python train.py --norm="layernorm" --norm_eps=1e-06 --positions="rope" --attn_scale=0.177 --init_std_down=0.0 --grad_clip=1.0 --final_lr_fraction=0.1
Each number is 128 + 24 x the weight over its row's rms, rounded and kept within 0 to 255. Layers, rows and columns count from 0. Numbers have three digits each. The size before them is the row's rms in percent of the matrix's.

# up: layer 8 MLP up, 256x64, rms 0.1, rows 22-68, columns 0-63
# down: layer 8 MLP down (transposed), 256x64, rms 0.0657, rows 22-67, columns 0-63
up22 100:120188163151117142105159097095127106110148138132112090139148097137136140160119131104134110143146145129139156145155143167149104144156118148113085106106105123111108081099113075085145126155151129
down22 088:176105110103153128155085124168137142081145125134160148201119121141131142116124123148126107088112079126072134140131121141144154099123120107123165109141110127145128124108092108127159161146127119
up23 129:119160080115101115151160128091101126156147129157160100094152111148130099124137080115135099136146133169125072123148106132128136093082100113141155111169145125104126122127158150121153107130159146
down23 121:130163151178073120151131087133102162135159120153100133116147098127119109143142150128164158118126158141136136151117099145155116143077141119149069143089122119094099100114133122097123151118125147
up24 058:178113101118145134141163110126151117148172163149105106147134130108154110104149155124151109117158135102098124135091159161120135117129065134115151106111110106137080155162130135111126140183108111
down24 057:120142165116101081107117163139130149125084113082094144096124137159121144149125109113115146154117114121166141137145112132125157133158181105155122114142150152092169147091102146148145131075127109
up25 111:109151108106102151119133120135112166140131121121151159107117085119121105145089131104156139079155189152129135102142169103101105139113102148122118164143098152155108116135138147154163164121165093
down25 111:139144157125121121126131120127125128075133103135122132091153138153151137095151093139137142093119154123126125125115118125141132106122102110174125088102127182208110119140118171120063132124149146
up26 098:141148125124128114133129106083133139092121105130136083084144148171098151137118143157111090092098131130116131112113132081121116183113171105124095164157088126165128148142132147133155135153153111
down26 077:145137116095117141101121103119110162148098140138118149144166114127092122138126120129082158132113175138113151124173128148113102123174108141137179101140137149116097105100142065160103138106158110
up27 151:088159107145126131118162121094128144145058124159173156132095099101123103165155113142162140124151149143127134102087110130113090135115112173145131121141079109124095136112138119162138133139150134
down27 146:102170100103097164093124140115102138112102139138160134126144151091176146124122130109110124093115160135110125117109136123140091117143104135137124133110088160111137142160138163098135103155208134
up28 103:101110119173138132120145131122132116132137116094127106075148117079124169132126117132140096179149118115105148152134102121102093165092097140150139157101113185125156098140107106161106154139146142
down28 096:135140104146083149109129124162131128128129127143056135182099104143152121110091125115101118173140114136164104154102111147113125126167171109136119156113162129141141175133130120112135115115080109
up29 107:122101126166180115098136130067091160151097122114103119141183082142099124131162097161101110102159135110153132148118154119126125118127165143097103126151083114129117140122142127129135102125148135
down29 098:148117133117149157114118158161136130080087143134134110118110112137128114128128145126162160116121133094127149132113100116146075123167123100180178157160140120098152061154094121136135128135120101
up30 091:146164128108116096120129129118135142152098143138103109098109091130175108144138147125065112091146128156160119084169154133117132132129123110154109127139153071145100130100156128127121165157169114
down30 082:111099141183147153139089099145144107136140098152093112136106159133102142127087128079136119146148126147128142158116137185121111135188119119124138161099132126121109118126167140109136099132085094
up31 105:111131150148155155113120145109123069109131070137127122119100130140154134137128144099096117125138107159102154148166143143126116128108102166173136157144087138095084143131171087164159124139127120
down31 111:144105148085126131170101103132166154127106116128144125110092107109101087116077174134143137156143125181148117151131081100143128177122107137115111165149164127115161124114106142145117134117133116
up32 105:099106097145161090122111082119113148168137162143104105086125121131141155121128138106163154127130117124128161156103102156145121102112145177103127128114090158099153113168157108177112136132149137
down32 100:123114154125140110103100144116112121108092116118131138130141111122153145122138134038090145099091120129164164140094162118160125135147151116134150135161118126140148141153105166103118168082146150
up33 113:136136152137142131101137137109152099127133109173127098131111147162094105142121113147112113111092114150157150119083133125123133164163087135119111138135093188111136122103125128058126150143158174
down33 110:161140123171077142118133122130134113147122133114139122131129135121155109155131110110151173164098152142090121118150134131104139073063172111104149093134142132174089115120129142143103139129126086
up34 006:150158157123104156145135167165139135129141140133172149139155156138164163148142131151119161157138125129138160142185152154158140125162159129148163140161164147153184149124144149136116132117138154
down34 004:136100133123139103178169099107164129159151123177096131092127117127128082136118125077142129143122161138096122109111127125107163141127146122109149126080142137133082146166111103084123154152138114
up35 105:114119101131157104117158113098116160139153092125153125137150115153105119152106119088141099178138147111124131075131143146114144125117104172150129148115117170079099125126121114114156175154144079
down35 098:111152117135129131104149124150132107101076101141101121137105151090169130103163103148126138113095147107117138107149108144121096142105155087112174119163155157169112169159113143154120140088136112
up36 118:091136134130103090127131084115153119166108117150150155110101090141122098140131108130194162111156124149136152122104125086107087125127095178094171141157109120119140111146105124131118149142144139
down36 122:105136130089141093143135155095115077116116133135145126152123129106176144166105097112075129111107096115149189154136167126188142141125154138156115080120118135151127138116125126126109135129147128
up37 086:097109149111155151092136132118104101126146102106156141127172107109132124101138124127113080132148129143155156116178145152122148134130095139043115151156088119143096148125152143113132157109121151
down37 082:110126133175098129144147121122144164142137110161109131109073152145127120097145120131116199124121087126119087120088115107141096157110131112176116144117168142118141100100137155158133105143107149
up38 109:122127132142131144132170149051146133136132128124136121099107137128092156121142182139136124114144143137099142159075076114111101143129152125109086134117114129142146110132135160117074101130146173
down38 101:129178118157126146084076113124093125121170136127093137174174130147118093134125134110129184141105163122143115094181120128131122105133107114109128155121141099093137102141123110132157149116142107
up39 097:126169058074131139091186180096103139150148105097140091107132144135134152133112120116114171111136133137153120155138137119094113129155097126139116159127143124143111125118127124103156144152116105
down39 080:145131195131111108116082128147131135113107126146108182117106116163126071099099137114161121114098122126111135091115125120182163124113164118135158127083142133129135125138167125170123128111141116
up40 114:151122106118149104142132144116123102146160138168132102126125116167127113113163130147132095136138106130116099152123139097122098133136087132056132142183059153104132157132123112173126117124155144
down40 110:119147129138119111114088137125149123106138123127179120138095115124143106153127136093126134114125071117121137136124135162104128174109170094115111120196126137148128158120084159133191106125100153
up41 103:109149105140147157090158132147080101128133086122110130144130133154113088126100117121125092166131146178121118139122128180096136114124133109095117167146097098136147161095118107102133121103113181
down41 111:129128116087116140172080113128142136165122144137095119132109128145119131086148170147137176102089133101120113114114082123145110118103122156139122135115158152106169095148139177133121092109173124
up42 012:096097101100119099103107102100112104109107117113104103101100112099115104115116100110117107106103102114102087100092117104111101108102108101115088110107100104096101112100110112093112111103102103
down42 004:114130144156081135085183096149098150149125112082115146150102129088141147088128157117166070126105130130143131131156147175132125139125112141128175126123102146158116116135131115156112094140119122
up43 005:124145117127091122092098133146112137104082116104105087115110092113094103090097118076080090107144109123116128135107085103096097093100101124122122104120122110136100123139137117128094107105142113
down43 005:122070132121156126145112108090124144075150119125113159120157165116160140143167085137120175113136151098135124089156119127132129146131142112118078122122127151148182146109128098159144160112147135
up44 105:144154115100113120100182134094121116155123153117121129120138157130110124147106116119145141138149126179110125158088118103113156165162103128055129140178129102160129090126111109123152111099140151
down44 091:141167132087128133163132112142113127167111124154152130132138135117152106114116124082122142139105066094121134165143130144142134162094167096153143126147135122084140148073155090130122132117173105
up45 103:118176145145120114144156145124155126142141124123131112078107094079138128158160156131157114163115128144147117175152119118127093116115092096106128092117120176100138126164111111088120124160170124
down45 113:129112123117126169090088163160131133095107125141103139210134150150088128120118094131109187113126122127119118133140096139143126143148155106114131141152109093189155123118124138120113112123098131
up46 136:118149112147146110117149111103098109111168138153123133126132105126124089170158128135162127112162104159105141130121122130104086127128085130111115161120050152097118101180135121143166136137164130
down46 141:107157158112119067140136175118114125150142132139150109134142061117111163093163135117133138142089119116126143135147153148119082156107115122157127125114110151156088116140128100160120179109144114
up47 003:124143138116145146113142115140148126118118175145159104090125168109156142151157144147150153144136088145143143099140187159146087114112157085140131157162116117118136141097149176078117133129125147
down47 004:114114136131079128146171117131123138153139110108101158152096111105160092146126127078135069140123168131129118110133144149127129157140096138132163141107138140192103146146114091124090142118151094
up48 097:136132065109131134124150073112147064109120130129092130115092130152110141135157144087152131135115136153161123161128129151096148140108143163092108147122116123101099124176169126101126107144117143
down48 082:080142145129139144087124156159157131137118134109127119165165110096100104134123073109076133112109115131084128099134105156160151104159121123138169109099147128176155136116115162141152133121146133
up49 102:119146158153121095131123120134160100123085138137125161136115108121098160152130089126141133133110177138121157130105156124123120171110073148116089120176105149148088112097152119163126122175116151
down49 081:088147136081128145148142155126107166064117156137133137091175133109162171118108124152109126144133123120139112142145124131103127097149160101132143137103138090143148131122106104143119157156103067
up50 006:116130147143175147148139098134150123143139150151148135111121168119163154192159150142170145158130126144136112132125167150139105156115173104123126180143110145100146121105123168117170138162130148
down50 007:124150107123088116107168127133098131153129131100125113163122099134123090105104145108114071115112141130121115148109124156116142124165067154125153100126143122186089111145129099098090102132121095
up51 106:113150147135147132104143159108125095134116119145136103169100136141125107159128171131141132143113121155074121145093121120099114114145083107094124140167172081158107107142125181104163116110157131
down51 091:136098071138146127152113116107105127083111128144119128112134116102131149122103147081131088112157140117144146155183089124139134144093159110171117149147110143116160174129111090117158158119147147
up52 103:138128102157139128088162143096092077135105123157132110150123125171128099158126141110137125141101143117115173168128113136114109096113138163138116132125206102117127112102116109105127145178115139
down52 103:118118155137132107180112105153120169097205138130149145124123064083133136085138118169114132133121100164116123123144119115123115130138097117116149151134068123129142124132125127150119158100133126
up53 127:101140139122141154147135106137081113118152131151109126113162097126104092191125123106185160143133133121140088072109109134104124149103089161147133162117159136113141140118116110124131142167137093
down53 117:134115134133115100094137154085170148167107141081176106151128161119130111094118157159076110110104128157118153145133121137113145115096166124107156089121113107147138140136154157135117124085151137
up54 105:151149138158156126114150141087139133170047119131137133107134132167090132146065143112130134143143119156117131099159127154116134145074115115137132097116126121096108151107148096116125152154147135
down54 108:119127110120199105118121110150133146094130157096090154113149142144126145131177121098116142149101166138128118139119131108121112134126117112065172127137074136148164139163121107150108137139086123
up55 110:091146136080146115121137098105128130113170097111164123155089139121139139153122119159136101110152145156102123115074137151110131151115122124092105169176088117145157118130134139098125084095152125
down55 097:110141121139109116076096117148166152116099117080102108140148134178119141116130135117126118108116123141152156103078132108188104106145105137169118146113162157098143149127106143124115108162161149
up56 006:131104116083089106140108165119119112106147119112087143138135103140157134101118095105074111131117138092117100128133088104147171104151126133133119089113148119152146128127116096144096130055123116
down56 006:151098123163159127149125091141167147112112126146118123088148160113098149143155152141164183120140105154133140127156128130136117107083160111114133146093131136076139124153148131122180126159086146
up57 004:123101137100076135136113162123121101108137130110128161145152132113164153101108101159072130127094105091107116106184138147135161086133115122150150126136148144155140130124127105118088134069139142
down57 004:148111125140133116167159099127179186150138110159125114073136102157124081128131096090159148119134142143114132118134143132114105160128172144098120130112128120091138145162111155101157125158095129
up58 098:120161145176126099156124078148136117166093083142132121127147100121110105154109097143106140139141151154137118164136091126119123118127118123104119135155094164170111138134111147093093116189128154
down58 094:156085094108147137121135151090124136122165133131070148134143152158114127145136159127120102159114155132096139177105139127109142130098107145142128133105166122059135111140159126145145108112098085
up59 085:141154126153163082135151094102130117162150140094153118125169116115170129149095141102133145122162161133122138133160133173095160147107101112114098101109063105150123110129136110102152143125117139
down59 063:114135128126145095115153143130137180116133104138130133105122154144121139141135096119185104165090110098080096131121119124123134133175150102119114098179179151110138143156133088110148139120104093
up60 120:103140197123136102111152110133161137118120140109145137101104125125146149158157117142123049116136127152159119115128154153113123120086110151110105116141071127117116125153109082164158129131127107
down60 099:108089149142120090146118093171148145124148147119087108104128169121149147104110147178114112111099147109189132125113112119127139123144134170100106113104119138108122122137092140120154104126170179
up61 094:153115089151124128125153133164133096139111114152132106156068153097135109161122128134125130141141132154120134149099145186103103131129094127124134133119126107169149153120153154140138100199103085
down61 089:098113157117131129129085098137097128126154145130156141086157109164119124094122158143125150099144128132157096116142097090117127133135170154162130117147146125084137109135101107137166146060159153
up62 107:125148115110123130158107126165101143151111132131170086145146089123136125117139168106169137125115164174119119104101137097083080108115143126098176116149111094113144153124126123110171148099154124
down62 092:122121138135130103155170138120112106095114134141125134143087152145157121111130140119130110202165154091160116137150112154159110156130087098116085131118108135156164124114073127117113086143138117
up63 106:107121151117160073112140111126121131168117123069113135112166128109109172124084135118106124133134147143148135174138142167099100138102112077142121167133120124099134138121137069122100146155123125
down63 101:125116122101140107119087146130099175061110111125139120176090124100101135150126115106153155109145107094121142155144163126172097123158112111136143151145106171142139137114142105099159145135116157
up64 129:093160124088151160119135117117105108150149109126117134122143074103136123149126088122132125144157139167133153131120120128126100159110096116126156182155067138087145119129108144119158112095177119
down64 138:139152160126127122112100095110134174110160100142116129095113123123124142119102143110086086166147117171123128138119161135137165143132097108112078169120126134143138149119137094103164111125194111
up65 119:134141104148149105112135055131087155149146113124131123153126068142109127146078129120138133135121168146122153093150145139110100141144111140120160112125120152083124121139128110173182152109152126
down65 129:150095149130118153148147135113115089134104131113095144118112163113179128133168131137116143137129135132121108130124083074142107127110117143114103140140141083200121127159142165111069109141123150
up66 106:099108115180157121162131131152121146136117088171108090116113114108104154109164141134125116079128144172137105135075164089123113142099111130129154136161135102115147158124159136105148118122160106
down66 108:124157085126183093121102126154117141141141111147127060145119097134110146126134097113133111127128124152151109082139088158142121130125170117150153120166114099119141138130163114121175145138083152
up67 004:167169155132101135118108161155121150119140102141116151135159117162130146081103120109091132142162151123152164162155082123136157130157135149120153102114182138168174143143129125168125124132129125
down67 004:137090115135168114155087134097161105094114134146129123115152153121118139175149134144131190126128124118123160109117111080118138113094154084107083125096140094090140130117127106125151152119130166
up68 004:125133144095103127160098164146145118125123119111120150116141123126198153158129118112097107155102133112112128123148109114167134133157181130131125162138136135135179136110121157143093137047134129